config.toml
num_key_value_heads = 4
norm = "rmsnorm"
init_std_o = 0.0
init_std_down = 0.0
lr_mult_o = 1.14
lr_head = 0.00562
final_lr_fraction = 0.0
max_seq_len = 2048
Each number is 50 + 15 x the weight over its row's rms, rounded and kept within 0 to 99. Layers, rows and columns count from 0. The size before them is the row's rms in percent of the matrix's.

# down: layer 2 MLP down (transposed), 1344x512, rms 0.0228, rows 1123-1140, columns 384-511
# gate: layer 2 MLP gate, 1344x512, rms 0.0267, rows 1124-1141, columns 384-511
# up: layer 2 MLP up, 1344x512, rms 0.0252, rows 1124-1141, columns 384-511
down1123 122:41 38 55 62 45 47 38 81 64 21 49 27 24 72 48 50 43 44 55 67 09 21 60 52 36 52 62 48 70 33 56 62 48 78 70 60 72 55 64 56 56 58 64 50 57 41 63 49 45 56 20 55 64 46 60 26 44 64 34 50 68 72 62 58 56 60 54 50 59 44 34 63 35 40 65 29 39 40 50 55 94 30 57 59 55 51 63 76 35 53 76 48 43 37 62 63 70 58 63 54 70 57 39 35 70 45 48 38 49 41 32 34 89 45 47 75 88 59 60 51 74 59 49 71 33 60 51 74
gate1124 090:52 45 44 42 43 29 10 46 38 75 63 71 39 39 53 46 57 62 68 47 44 53 66 52 67 57 39 22 44 37 51 60 57 55 69 25 54 30 22 40 70 42 37 48 48 70 36 49 54 37 68 50 62 55 68 44 76 46 20 28 64 31 40 54 56 41 45 67 58 43 61 41 69 75 81 47 37 55 32 37 49 78 34 36 43 63 59 70 37 62 48 50 54 64 40 54 84 33 50 49 59 63 21 52 39 44 37 49 65 47 65 74 32 54 75 44 30 73 65 39 52 52 54 37 22 65 52 38
up1124 086:41 56 40 48 41 42 23 40 62 40 40 74 54 65 54 23 53 26 78 39 61 40 58 55 19 58 64 50 66 41 62 61 45 65 58 44 53 52 68 75 58 56 62 51 47 78 47 71 48 47 33 76 34 25 43 32 64 36 62 62 45 59 52 24 84 51 37 61 38 48 57 42 38 62 72 55 47 19 47 64 53 61 87 80 58 47 04 43 40 48 63 97 42 57 44 49 53 45 59 29 45 45 34 44 56 32 52 26 46 58 37 45 55 50 65 50 65 54 58 59 40 28 61 51 16 71 52 70
down1124 089:75 45 52 54 56 58 53 57 65 34 39 62 69 77 31 46 62 33 78 47 59 58 68 58 46 50 72 56 53 44 58 71 35 78 54 40 53 56 66 59 69 23 54 43 60 59 72 59 67 54 62 67 38 42 21 52 63 26 56 78 51 61 32 38 71 58 42 38 56 82 45 36 43 47 62 61 69 31 44 59 65 48 84 79 44 11 26 49 68 52 57 77 33 26 66 47 62 41 40 60 45 26 32 11 76 39 54 59 43 31 37 27 62 46 38 48 78 19 44 64 36 48 51 56 54 54 67 63
gate1125 080:68 32 54 68 45 56 51 37 48 45 43 72 30 39 64 58 63 56 48 49 49 22 46 60 33 48 50 58 66 68 18 32 40 53 50 68 33 47 46 41 15 52 40 45 43 47 27 52 35 74 43 62 59 48 46 44 47 40 59 46 58 70 47 62 36 41 53 26 37 41 45 75 49 33 63 51 41 55 59 18 36 40 67 38 52 19 35 47 51 43 36 84 51 56 50 45 57 21 42 49 69 44 65 70 38 39 22 61 55 26 33 46 54 70 69 29 54 52 54 43 78 52 60 43 31 62 33 26
up1125 079:62 58 59 36 28 50 43 38 55 46 26 47 87 44 81 62 41 55 41 89 45 24 44 50 55 56 26 61 80 38 15 52 28 36 43 70 22 44 50 33 34 73 54 42 45 30 51 40 29 42 37 66 36 50 29 60 48 26 39 43 44 43 43 66 55 59 52 38 36 50 57 59 46 21 41 46 44 41 60 37 48 45 65 59 68 51 70 61 28 59 40 54 18 54 53 61 27 71 65 44 47 52 73 39 57 63 35 53 53 75 88 57 34 75 66 59 49 43 72 81 64 34 81 54 56 43 28 46
down1125 078:55 35 56 41 37 43 61 12 54 33 20 35 77 47 65 57 51 76 63 58 51 44 50 48 60 57 44 53 73 58 30 25 29 65 35 74 44 47 67 45 63 48 49 69 67 49 61 19 55 60 54 44 53 54 18 51 16 25 35 44 54 50 47 51 47 52 51 34 39 62 41 56 72 26 65 54 48 52 63 48 49 48 56 44 41 68 50 43 07 54 44 52 17 49 40 44 39 58 66 55 43 49 80 47 60 38 29 61 21 62 83 43 11 64 57 74 53 42 72 69 51 51 65 39 30 41 52 45
gate1126 089:80 47 31 45 37 64 45 49 68 61 62 52 77 73 52 21 59 58 68 39 58 56 46 58 49 53 23 20 27 39 26 46 57 31 20 83 65 43 38 49 49 63 42 52 54 41 46 47 68 45 82 56 62 59 48 60 42 65 64 39 49 18 66 76 30 06 72 37 69 58 43 55 70 72 48 64 38 78 38 46 38 47 30 00 55 39 47 27 45 42 40 56 42 65 50 25 36 45 65 57 25 50 56 46 49 53 46 53 43 50 30 53 54 69 48 40 23 68 48 43 61 68 53 56 59 48 63 45
up1126 092:56 42 71 63 51 45 61 59 56 68 69 42 66 77 47 49 48 47 41 70 41 52 57 80 48 29 38 27 37 41 69 66 60 60 33 49 70 47 74 35 41 63 58 72 45 67 45 29 34 71 40 52 32 87 67 67 56 42 40 44 45 18 29 27 38 47 65 42 69 43 63 70 62 51 60 77 31 57 48 35 64 31 64 35 53 47 39 71 33 35 30 40 53 41 55 65 48 42 43 49 43 64 63 37 51 40 20 72 48 45 45 53 68 70 46 71 34 57 44 38 63 36 51 58 56 47 58 58
down1126 096:43 29 69 60 43 46 44 62 36 44 41 67 39 36 42 66 44 47 31 73 43 55 69 51 67 41 73 62 54 46 81 48 60 74 78 42 51 55 43 52 65 53 39 51 23 55 40 29 26 75 13 55 20 69 72 61 59 41 44 59 51 45 41 07 74 81 38 68 50 44 63 57 49 60 67 54 63 50 62 44 50 36 70 83 33 60 46 70 50 48 50 36 64 45 51 94 53 48 45 32 74 42 50 57 63 59 42 64 43 52 57 44 48 45 51 74 78 31 49 54 53 51 66 35 59 64 40 42
gate1127 096:34 74 61 50 32 42 35 66 40 41 39 54 89 48 46 20 47 35 63 49 39 48 76 33 35 42 49 44 72 40 56 59 44 76 63 45 25 42 50 48 57 48 42 53 32 61 38 57 79 44 45 78 56 54 71 41 37 74 45 38 42 20 42 40 67 49 52 60 34 29 51 44 52 72 75 63 21 41 78 37 62 45 35 43 62 61 74 49 50 79 51 81 64 44 52 54 41 48 74 46 61 46 37 35 56 36 48 47 68 48 50 41 71 66 50 24 51 82 52 63 65 33 54 64 25 57 53 58
up1127 101:45 44 50 48 56 72 62 72 62 58 43 25 46 68 76 37 63 53 46 53 46 65 60 68 49 64 12 45 42 70 72 46 53 42 60 27 29 46 23 85 40 56 62 67 60 50 49 46 50 48 41 50 46 64 56 28 50 34 64 61 57 48 70 35 49 22 49 69 54 61 32 30 56 37 44 51 49 36 63 52 61 67 59 50 47 42 34 60 40 31 41 38 60 25 45 94 69 70 49 33 43 76 65 50 73 41 54 62 47 20 33 27 32 36 55 66 69 63 68 59 78 30 55 52 76 49 39 59
down1127 100:43 59 28 48 54 60 43 23 24 31 62 46 39 45 39 69 65 63 53 39 42 37 38 35 79 55 59 62 28 43 34 56 43 45 27 67 68 65 72 44 49 39 44 28 57 44 48 54 42 59 68 33 52 47 44 34 63 54 37 47 39 69 33 85 52 64 70 48 56 54 52 70 43 40 39 51 66 49 11 30 19 57 56 50 03 52 46 23 62 50 51 48 30 57 67 23 44 42 32 59 48 44 62 81 32 37 36 58 59 82 70 70 47 64 29 51 46 27 25 44 37 42 33 60 23 52 52 34
gate1128 092:44 38 36 53 61 67 38 40 41 53 61 67 74 40 35 37 49 45 49 52 77 71 37 44 41 32 46 59 54 69 47 30 72 83 32 69 18 52 50 50 61 56 69 48 42 67 33 74 71 60 31 43 36 20 51 44 55 53 79 54 49 27 62 19 28 45 37 48 73 50 67 38 47 55 57 61 57 47 54 43 53 52 53 37 95 55 27 28 34 63 42 35 48 48 36 18 30 48 78 31 29 51 73 55 79 48 64 71 72 58 58 46 70 39 65 36 46 49 67 67 69 74 37 52 40 68 23 42
up1128 085:27 74 53 40 65 33 43 48 55 42 43 44 69 62 45 55 64 42 48 37 44 48 48 71 27 51 44 27 64 58 72 48 66 64 44 28 45 41 56 52 71 50 70 28 57 81 31 33 49 40 59 38 41 31 58 54 56 41 96 20 58 33 70 34 31 38 65 80 56 49 44 66 26 59 41 37 24 32 31 21 59 33 46 54 63 69 50 16 47 62 57 38 56 66 57 44 39 59 45 26 55 57 57 51 66 34 75 80 53 67 49 65 46 57 56 61 37 34 41 75 49 51 68 52 19 51 38 23
down1128 088:55 69 42 48 59 42 57 49 51 55 41 14 52 50 57 61 42 39 51 37 55 28 60 53 49 52 72 14 91 55 42 34 48 69 39 53 47 40 51 34 53 40 57 18 71 55 57 34 37 18 56 48 37 30 54 54 56 63 60 45 44 58 73 57 23 20 35 65 56 61 46 71 46 50 00 48 45 16 34 42 00 47 35 55 25 64 67 49 72 47 63 21 66 51 57 64 35 41 41 58 64 70 54 43 50 37 67 67 72 61 49 48 35 67 37 50 65 52 39 44 50 31 66 45 30 41 55 54
gate1129 076:51 53 61 38 57 50 54 53 41 58 40 49 36 47 77 54 39 67 72 50 50 30 55 56 59 55 56 51 58 56 58 72 17 37 67 47 38 56 40 63 68 30 51 81 41 42 34 22 78 68 55 54 63 58 70 64 37 58 80 66 62 37 43 52 20 33 55 47 60 53 17 56 63 55 57 52 58 48 23 17 43 54 54 34 40 60 51 44 45 48 49 51 50 87 29 55 55 44 45 48 61 55 66 68 56 53 27 56 57 54 36 52 26 54 22 46 39 50 28 51 43 50 39 55 46 38 39 17
up1129 071:17 48 34 56 47 35 68 60 78 22 55 35 43 38 65 61 41 54 48 36 47 30 22 80 74 44 28 45 43 44 65 55 45 56 54 61 48 60 60 44 71 61 99 60 32 28 50 62 58 69 37 49 61 40 43 84 53 29 47 46 47 33 53 23 28 33 40 51 49 39 55 51 76 72 45 52 42 39 21 43 56 39 38 75 33 56 59 56 48 28 69 48 19 46 73 57 55 59 68 47 69 49 64 50 63 25 38 88 57 62 55 25 32 58 25 69 40 47 34 46 39 33 30 74 36 46 53 26
down1129 073:39 56 24 58 67 59 42 47 49 49 59 55 45 63 53 69 62 57 40 30 52 43 25 49 56 56 43 30 20 40 44 48 59 58 20 59 24 44 29 51 28 49 67 25 43 43 54 66 31 29 56 39 46 30 33 19 78 36 24 42 34 60 50 68 65 29 56 43 31 52 91 36 44 65 59 60 46 41 32 49 05 42 48 61 70 18 62 53 50 37 43 40 51 52 68 31 53 71 80 57 60 68 59 47 28 38 27 77 73 28 69 41 90 64 33 38 36 61 41 36 67 33 39 50 31 46 50 64
gate1130 083:55 36 79 47 57 46 77 23 41 00 33 58 74 32 59 90 26 56 68 53 57 55 51 64 61 55 58 69 40 62 51 43 40 57 62 29 46 34 35 58 63 48 61 65 32 80 47 37 35 70 57 52 58 62 35 24 62 49 52 62 42 38 54 45 28 48 21 58 49 53 58 38 52 40 38 66 28 44 39 69 60 56 81 22 53 36 53 00 51 30 53 54 56 55 62 64 40 56 43 74 36 41 53 57 60 42 61 19 35 70 57 38 31 29 08 50 50 39 36 43 61 63 60 54 29 61 43 41
up1130 078:39 22 25 41 66 60 45 57 35 63 56 57 56 47 71 42 76 60 68 53 52 50 52 78 42 49 40 39 60 44 35 53 56 55 29 52 65 38 63 30 39 48 59 12 57 32 83 54 71 41 64 50 37 47 51 58 13 51 63 63 65 77 61 47 28 63 53 45 49 28 28 32 83 62 57 05 83 40 51 47 49 40 50 55 31 29 37 33 40 53 53 71 40 46 88 37 47 55 58 43 39 47 48 41 51 62 33 82 74 68 36 42 23 58 56 48 73 28 63 46 87 52 50 69 56 43 58 31
down1130 080:47 39 28 42 56 58 56 62 71 36 27 66 41 44 62 72 27 46 31 37 57 44 42 62 37 51 60 76 51 65 27 49 37 37 32 50 48 69 46 51 58 34 82 76 65 55 64 47 42 45 91 40 24 31 46 30 39 36 60 59 38 85 64 50 31 58 31 58 27 56 30 36 48 45 37 29 41 40 72 56 80 66 72 47 50 59 47 34 34 63 32 46 28 59 58 77 48 62 38 62 44 21 54 58 58 48 54 24 13 56 69 36 36 41 66 53 59 36 48 56 63 54 34 66 57 17 66 48
gate1131 093:65 36 61 23 60 46 50 46 78 35 46 50 45 45 50 69 26 67 56 33 65 29 64 46 53 53 47 35 48 51 47 50 53 64 63 71 66 45 21 40 53 47 55 57 35 74 59 53 53 52 85 75 25 41 67 44 44 55 42 50 34 49 40 87 35 53 23 52 29 73 55 48 61 72 20 57 33 50 35 13 57 39 69 55 34 45 78 51 38 44 50 53 36 61 58 24 36 67 56 38 51 50 53 55 45 69 75 58 42 49 48 78 47 69 51 59 31 33 49 44 40 49 61 37 32 74 57 23
up1131 093:49 49 80 41 66 67 82 64 69 35 34 37 66 51 46 49 25 68 58 46 45 41 72 55 53 51 79 24 29 61 55 61 45 73 39 69 57 53 41 68 58 72 59 74 61 73 71 36 44 85 38 55 52 23 65 64 50 44 41 60 27 49 40 57 45 59 33 63 76 49 52 34 41 50 40 42 23 51 70 59 83 53 35 79 42 62 58 72 60 43 43 41 46 28 56 53 45 54 57 20 67 45 73 38 55 42 69 61 36 41 48 66 76 71 48 59 39 62 38 29 49 61 60 63 34 56 69 53
down1131 096:45 65 47 68 61 52 70 42 20 57 52 37 46 44 53 50 60 36 39 50 24 79 43 39 63 36 54 46 48 46 50 55 42 41 48 38 32 43 78 56 57 72 68 51 67 48 49 42 21 60 10 25 87 51 39 60 64 37 73 45 71 36 53 22 68 62 63 52 67 46 44 53 29 34 63 48 58 69 59 86 22 65 50 38 60 61 48 67 54 62 68 51 63 37 49 76 60 36 46 61 66 51 48 50 64 35 50 61 54 58 61 38 64 33 50 51 68 56 48 47 69 56 55 68 63 32 52 56
gate1132 116:41 59 41 32 66 40 00 73 57 47 43 33 58 27 67 66 44 42 54 30 32 47 45 51 46 60 54 71 36 44 54 71 71 44 63 58 44 56 72 68 64 53 52 48 54 35 58 51 42 55 28 75 48 52 67 60 76 56 39 66 29 36 58 52 74 35 32 59 63 48 42 52 48 43 41 74 40 50 61 43 37 70 48 33 54 52 96 43 52 47 60 50 84 75 55 52 42 61 50 61 65 54 79 41 63 31 54 67 43 34 36 75 76 67 66 42 45 78 44 34 41 78 63 72 65 21 36 53
up1132 110:59 49 53 76 46 83 61 50 68 35 51 56 60 63 33 48 59 51 57 75 62 55 42 37 48 55 57 48 59 67 64 28 33 30 53 27 53 35 38 54 68 70 44 53 55 31 54 44 55 78 50 61 18 56 38 24 69 49 38 54 39 63 37 55 49 34 64 48 52 28 81 42 63 36 58 56 45 26 37 38 50 46 68 55 40 43 77 51 84 42 55 47 70 55 71 62 38 64 74 62 56 50 60 53 64 53 68 70 38 44 39 00 36 51 34 66 50 41 66 55 67 34 48 46 63 87 54 60
down1132 111:46 57 39 44 46 31 35 49 39 65 59 46 36 35 77 65 45 43 49 23 24 57 53 51 52 57 57 61 45 31 40 63 52 52 54 71 34 61 80 47 42 33 53 46 52 47 48 58 34 33 52 46 61 52 56 64 35 60 57 54 58 36 68 47 72 57 45 48 53 73 29 64 54 43 34 47 52 69 58 66 22 66 33 41 45 60 30 62 24 58 58 53 26 50 40 43 63 38 45 36 34 57 52 45 41 53 33 33 67 49 68 94 70 53 65 52 50 62 34 27 30 65 61 57 35 15 49 27
gate1133 104:73 79 68 33 53 73 35 16 49 60 55 45 48 32 46 31 48 45 49 54 74 57 28 44 68 38 33 63 66 54 37 18 52 58 54 55 65 43 54 50 76 33 57 47 42 48 35 49 29 41 62 71 37 30 84 75 12 53 57 45 48 56 66 56 38 60 40 68 50 24 42 49 38 55 77 30 59 67 53 43 20 69 71 63 48 73 80 36 34 30 54 54 61 73 40 44 67 63 33 61 24 22 21 63 66 33 37 43 40 49 35 55 26 33 30 34 36 55 60 34 48 48 58 39 34 54 68 42
up1133 103:38 40 33 83 18 15 63 78 73 38 70 57 48 76 56 61 70 63 54 55 36 70 65 59 25 39 38 29 67 52 34 69 64 40 49 84 45 53 74 54 20 42 51 46 47 33 70 61 68 40 53 36 55 88 18 56 81 35 36 66 96 50 48 68 69 50 57 52 58 63 28 50 60 64 28 69 51 68 59 65 58 37 24 59 63 27 32 53 57 53 38 37 40 40 69 51 30 25 64 53 57 92 58 40 46 56 73 57 56 45 81 64 59 44 54 78 68 36 61 45 31 58 30 50 59 40 41 45
down1133 105:56 66 51 65 25 39 57 48 77 44 79 64 27 53 41 45 60 57 84 62 65 65 45 70 37 34 34 57 68 42 42 41 74 39 55 78 66 47 53 59 63 14 61 63 47 42 63 51 60 47 48 57 41 92 50 68 29 32 38 66 83 46 42 68 48 56 49 79 64 44 43 46 43 69 43 52 55 86 57 58 20 70 48 67 76 37 38 70 32 47 44 47 49 42 66 46 43 61 34 42 31 70 33 48 37 46 67 52 51 59 56 96 52 50 43 60 23 51 45 61 36 53 60 66 39 50 46 44
gate1134 098:53 48 39 56 41 46 42 19 57 48 69 61 37 27 50 45 52 42 61 46 58 43 44 42 36 52 65 40 52 49 48 54 54 64 29 60 23 22 94 31 44 59 72 55 66 28 61 64 58 50 66 55 63 47 63 63 58 62 79 40 39 67 47 32 40 78 53 53 34 67 31 29 57 49 19 57 48 45 52 52 30 65 63 39 49 53 41 60 46 25 76 25 82 65 45 30 02 57 41 42 41 54 83 51 41 57 62 37 38 36 42 42 52 39 20 52 41 37 59 27 24 41 52 21 62 52 50 52
up1134 098:61 35 76 66 54 56 29 68 65 20 43 49 48 34 39 48 74 38 81 47 41 42 57 46 61 64 40 50 52 58 55 43 52 66 77 67 48 54 99 41 54 52 46 60 53 25 56 59 70 40 30 50 48 45 71 71 56 61 44 33 41 17 34 27 41 70 43 54 47 74 59 57 49 42 64 52 30 39 73 70 35 58 26 61 49 51 76 58 62 25 61 26 70 50 43 27 54 75 48 31 48 67 65 67 34 40 44 47 50 57 46 50 72 65 33 55 56 65 44 63 32 45 45 52 42 41 50 59
down1134 105:47 66 88 47 52 34 49 55 52 51 52 49 50 63 53 56 62 56 86 31 34 49 76 67 55 52 39 40 45 35 36 20 30 45 70 52 66 64 45 55 63 65 32 35 28 37 75 58 54 47 36 36 38 59 55 47 35 63 34 36 54 00 55 51 69 56 37 31 44 58 39 83 50 32 59 53 27 43 72 58 40 48 19 42 49 47 67 49 54 44 37 40 39 48 51 53 53 77 52 44 53 72 56 63 27 46 42 52 35 57 51 42 58 70 59 56 76 72 59 72 54 46 58 80 40 48 40 63
gate1135 111:50 37 49 45 14 51 63 44 37 56 33 47 58 42 74 50 48 52 57 34 51 46 60 28 55 42 81 90 30 54 60 32 64 27 94 56 49 55 70 48 52 30 63 46 34 71 36 38 48 41 36 69 65 44 71 85 60 60 52 59 51 45 45 50 46 41 31 47 42 17 40 38 35 58 50 73 30 39 66 73 38 74 41 37 43 28 84 46 44 67 23 46 44 44 62 61 51 36 59 53 47 56 55 53 58 42 43 63 54 60 69 57 47 62 61 39 33 54 55 77 65 68 52 32 45 62 52 61
up1135 104:30 53 53 33 64 68 69 58 40 43 54 29 52 57 45 49 65 58 42 71 54 74 64 45 14 77 70 44 59 32 60 61 41 45 66 52 44 33 45 53 27 62 55 37 37 61 60 25 22 58 54 67 45 36 51 06 47 24 60 29 34 35 61 59 27 42 27 48 36 45 29 31 55 71 41 38 32 31 32 43 94 39 67 34 38 51 57 79 61 72 83 45 62 64 62 51 41 46 25 67 35 45 35 35 37 57 67 12 51 44 26 68 29 46 56 67 57 37 33 48 31 47 69 27 34 18 26 38
down1135 097:59 44 23 67 45 44 25 46 59 35 29 47 43 53 52 54 52 45 65 44 42 45 50 39 78 55 80 65 46 51 65 60 58 54 53 41 67 65 55 63 41 45 73 58 90 41 44 54 48 41 59 54 65 59 60 57 56 44 31 58 58 58 43 49 69 52 65 51 43 59 63 77 40 46 00 58 53 72 53 55 29 62 44 72 00 25 65 37 33 67 32 21 45 47 59 57 62 67 66 33 45 52 63 59 39 49 29 87 97 68 69 63 52 38 53 48 42 49 46 64 72 54 63 47 36 66 58 44
gate1136 106:58 72 65 51 41 41 56 45 46 45 49 42 37 48 32 51 59 66 73 40 46 50 45 59 41 44 47 10 55 40 59 58 64 62 35 51 66 23 30 42 39 48 47 69 61 73 66 59 58 39 71 50 69 47 54 39 09 41 29 43 74 36 59 59 35 65 25 46 35 51 59 67 49 59 60 32 52 62 55 70 39 66 39 43 46 33 45 53 14 38 57 48 72 61 51 18 52 30 51 69 43 65 19 44 34 71 33 44 69 61 25 66 39 63 52 51 29 49 22 62 33 65 54 37 20 53 40 37
up1136 127:56 47 41 39 41 26 41 38 58 51 68 62 65 60 46 37 50 27 56 51 84 76 17 42 52 69 64 64 47 68 40 26 41 39 46 30 40 48 64 50 73 35 56 42 44 26 32 64 43 38 72 54 34 59 37 58 62 44 62 64 49 67 54 38 61 44 56 38 54 59 32 44 43 77 29 48 69 55 44 47 44 41 40 39 47 66 42 63 53 47 47 57 38 43 46 51 39 67 38 26 56 56 56 65 58 65 51 35 47 42 61 54 49 30 57 45 43 45 78 47 35 51 33 33 53 72 45 38
down1136 115:46 61 70 47 46 21 46 56 61 43 45 61 40 51 29 43 75 62 80 42 59 69 31 65 43 48 61 16 43 53 58 71 65 56 41 43 76 38 33 53 43 44 62 74 51 58 74 67 38 54 81 52 53 48 64 63 16 41 19 48 60 35 46 67 52 63 28 27 38 36 49 68 44 38 69 30 54 58 47 71 56 73 35 62 45 37 30 73 23 38 40 45 64 65 45 36 41 45 36 47 40 66 20 53 25 91 42 50 49 57 38 55 39 54 56 59 33 54 26 65 37 57 49 28 33 53 31 14
gate1137 091:71 41 64 33 58 40 82 58 65 61 29 36 33 20 33 66 58 56 59 60 69 45 62 29 73 66 71 55 38 64 44 38 63 16 39 55 54 82 41 66 69 44 64 69 33 58 27 39 40 62 69 54 49 61 53 57 45 46 73 35 52 55 60 89 26 62 50 68 35 59 52 44 45 43 41 41 73 50 18 58 42 54 31 15 55 41 57 33 57 43 42 33 15 62 48 31 55 16 56 62 66 60 45 76 32 56 39 30 63 22 53 54 37 47 59 65 42 29 29 49 53 90 44 29 33 53 59 49
up1137 086:72 27 78 43 69 80 32 40 44 29 44 53 55 42 58 64 60 57 47 26 41 32 96 43 60 40 47 49 38 54 61 70 72 52 64 27 48 59 73 43 26 34 49 63 52 37 63 21 57 67 37 53 74 71 49 63 58 42 52 51 45 42 58 74 39 44 72 56 39 63 52 61 59 26 60 53 37 28 50 39 53 40 66 54 49 32 56 43 44 71 17 43 63 36 37 47 81 46 35 64 43 50 52 40 61 29 45 53 50 28 49 54 39 54 52 51 33 37 46 56 70 65 55 52 46 64 53 45
down1137 090:43 56 49 51 36 67 13 61 52 35 50 51 60 57 57 40 32 59 63 46 36 34 40 50 41 30 37 37 56 36 59 53 47 72 66 36 65 25 65 51 17 57 37 23 57 64 75 57 74 44 19 42 49 42 47 57 64 55 46 68 54 28 65 33 46 45 56 59 56 37 43 61 44 57 02 45 31 37 62 37 00 32 46 56 18 17 43 48 44 77 57 61 60 44 39 58 52 61 41 50 47 45 49 42 62 34 54 64 12 54 45 50 56 81 34 24 43 64 42 44 58 31 42 73 66 59 36 09
gate1138 106:42 93 52 58 66 76 51 56 77 84 71 45 22 43 78 57 61 42 43 65 51 68 05 52 42 72 30 27 62 34 66 37 43 36 56 44 52 47 64 58 53 48 31 19 87 30 42 51 60 08 72 42 61 59 42 21 58 31 20 67 54 67 59 29 76 51 67 55 32 55 64 40 31 56 26 45 67 37 50 38 34 63 57 53 55 32 48 36 43 18 95 55 34 48 41 63 52 42 42 37 31 42 38 50 51 59 34 23 48 45 86 20 23 41 63 50 34 52 50 46 21 59 41 31 50 32 40 51
up1138 122:71 34 30 49 24 32 53 39 41 62 36 71 67 60 31 46 76 39 32 33 55 56 49 41 35 52 58 56 73 66 35 23 72 43 50 84 49 41 58 34 27 45 40 54 22 71 49 85 39 71 54 77 64 52 48 81 36 62 87 47 47 43 46 60 40 27 38 42 63 44 39 61 70 45 39 48 45 62 29 59 39 28 56 31 69 39 38 34 45 56 30 56 31 72 47 35 59 45 64 37 41 52 63 57 40 43 71 42 44 55 48 77 52 38 32 60 54 38 34 51 59 48 52 24 46 67 49 49
down1138 119:58 84 38 54 34 47 85 58 74 92 55 64 33 49 68 48 76 41 34 45 55 57 29 76 46 73 48 55 55 41 70 48 52 28 51 60 65 38 75 43 29 48 38 29 69 30 74 70 59 20 67 47 59 73 42 35 49 39 16 56 79 63 41 33 68 32 59 65 36 49 70 37 42 47 47 54 50 43 53 54 21 65 45 38 41 44 40 42 40 33 64 49 22 59 56 59 44 61 41 42 26 35 34 60 70 56 50 13 29 49 74 45 06 47 72 78 10 39 64 42 37 40 14 24 27 26 38 42
gate1139 102:47 48 99 34 48 71 62 35 33 63 51 40 32 32 73 56 33 55 47 58 55 53 55 50 62 43 49 36 42 17 62 59 52 30 50 67 51 62 44 18 71 42 56 54 51 47 35 55 57 37 67 43 64 50 68 36 61 48 73 76 33 28 54 47 24 49 67 45 44 64 29 42 57 53 30 57 42 51 61 35 69 36 28 40 45 29 54 45 54 57 39 21 49 27 81 59 69 60 64 55 56 48 70 62 45 39 53 46 38 51 77 67 43 73 70 30 55 57 37 49 45 54 31 58 61 24 59 36
up1139 103:48 50 49 29 73 52 80 47 47 62 72 48 25 49 52 60 62 50 52 50 43 41 23 44 46 55 18 35 67 44 39 49 52 53 50 59 46 75 66 23 62 31 53 42 37 28 51 82 45 39 33 28 59 63 73 27 40 67 86 43 49 49 42 53 33 32 64 45 55 61 60 38 32 36 46 85 48 77 69 83 37 28 40 56 51 35 58 37 59 39 36 63 67 48 56 55 72 64 62 60 51 60 74 33 52 22 56 60 51 68 77 44 46 52 41 67 69 57 60 61 31 79 42 77 84 43 33 37
down1139 107:52 47 81 64 46 71 50 49 41 58 50 58 66 47 48 36 55 51 49 59 65 77 78 66 57 41 65 51 39 41 70 33 69 57 29 61 47 44 24 56 35 75 79 55 51 65 31 47 67 71 78 41 58 53 50 61 74 48 24 69 45 42 59 47 50 64 44 50 42 36 49 49 59 56 39 39 58 46 48 32 52 57 50 05 51 58 67 54 59 60 39 40 37 34 61 37 58 49 30 54 79 50 38 73 59 52 33 39 56 37 52 66 50 63 51 56 21 30 35 41 67 42 48 30 35 42 69 71
gate1140 104:53 57 65 47 45 35 32 22 54 63 47 54 67 47 42 38 58 37 59 40 50 59 63 42 53 67 66 70 41 42 53 28 76 65 55 40 26 52 37 29 51 35 65 42 32 50 43 67 78 44 62 45 51 65 47 62 13 53 69 65 50 37 57 61 25 60 14 60 66 63 53 64 59 48 45 65 63 56 43 62 21 46 41 32 73 12 47 42 50 56 53 06 67 57 20 38 40 62 51 67 72 56 51 66 70 63 45 50 57 51 24 50 71 36 32 50 27 33 22 47 24 60 25 35 38 20 39 40
up1140 107:52 76 48 53 39 48 55 37 62 68 37 44 51 47 24 20 41 32 55 41 39 76 78 58 61 42 67 78 49 56 95 30 62 68 46 41 53 70 38 53 62 42 60 49 61 45 39 49 99 19 51 59 34 76 39 71 30 40 39 66 60 49 41 67 40 41 43 61 54 63 50 43 66 51 41 49 31 46 47 56 51 19 47 55 56 36 15 59 72 33 62 33 65 62 28 57 56 64 35 51 36 34 46 40 67 48 41 28 41 58 39 64 57 33 32 53 35 38 40 47 22 48 24 25 41 27 62 48
down1140 106:51 38 46 62 42 55 89 41 30 49 22 37 34 43 32 68 28 52 26 36 60 65 55 51 74 33 72 58 43 29 77 38 55 85 66 48 67 53 39 48 61 69 49 28 48 66 56 35 63 59 56 60 42 36 40 72 48 32 45 38 56 49 26 68 51 46 46 51 57 55 53 55 49 67 37 37 42 51 55 44 45 30 56 63 00 40 29 57 66 64 49 53 62 51 36 41 57 48 21 45 43 42 30 33 39 55 40 33 62 38 54 71 76 60 35 51 82 53 46 45 34 58 47 41 26 30 57 47
gate1141 100:40 87 47 72 57 44 45 46 82 62 15 34 30 60 42 51 48 51 63 33 43 38 61 39 80 67 58 60 57 97 50 54 47 33 46 36 48 54 47 75 64 22 73 79 71 65 27 81 38 71 61 61 55 50 39 44 64 42 54 25 23 56 43 70 55 27 59 47 67 57 34 52 49 39 47 44 42 37 68 18 38 53 58 19 34 17 41 76 52 40 59 40 58 41 22 52 47 34 56 33 35 36 29 44 56 45 49 31 40 24 59 42 69 60 60 23 45 39 32 53 61 39 29 39 53 49 42 29
up1141 113:44 70 64 47 64 59 42 66 78 55 24 41 29 44 56 66 21 39 46 55 26 24 71 56 69 39 73 80 44 64 79 57 54 45 39 16 57 56 49 92 52 58 51 74 47 47 42 30 61 63 40 39 50 49 69 43 68 58 40 41 37 53 59 62 42 50 66 55 75 61 51 62 43 36 76 56 16 61 73 42 62 73 35 26 61 34 54 50 30 68 26 22 61 40 63 47 54 44 32 57 48 38 48 35 54 39 56 45 24 63 33 40 77 71 51 47 41 48 41 36 48 48 33 56 79 38 37 61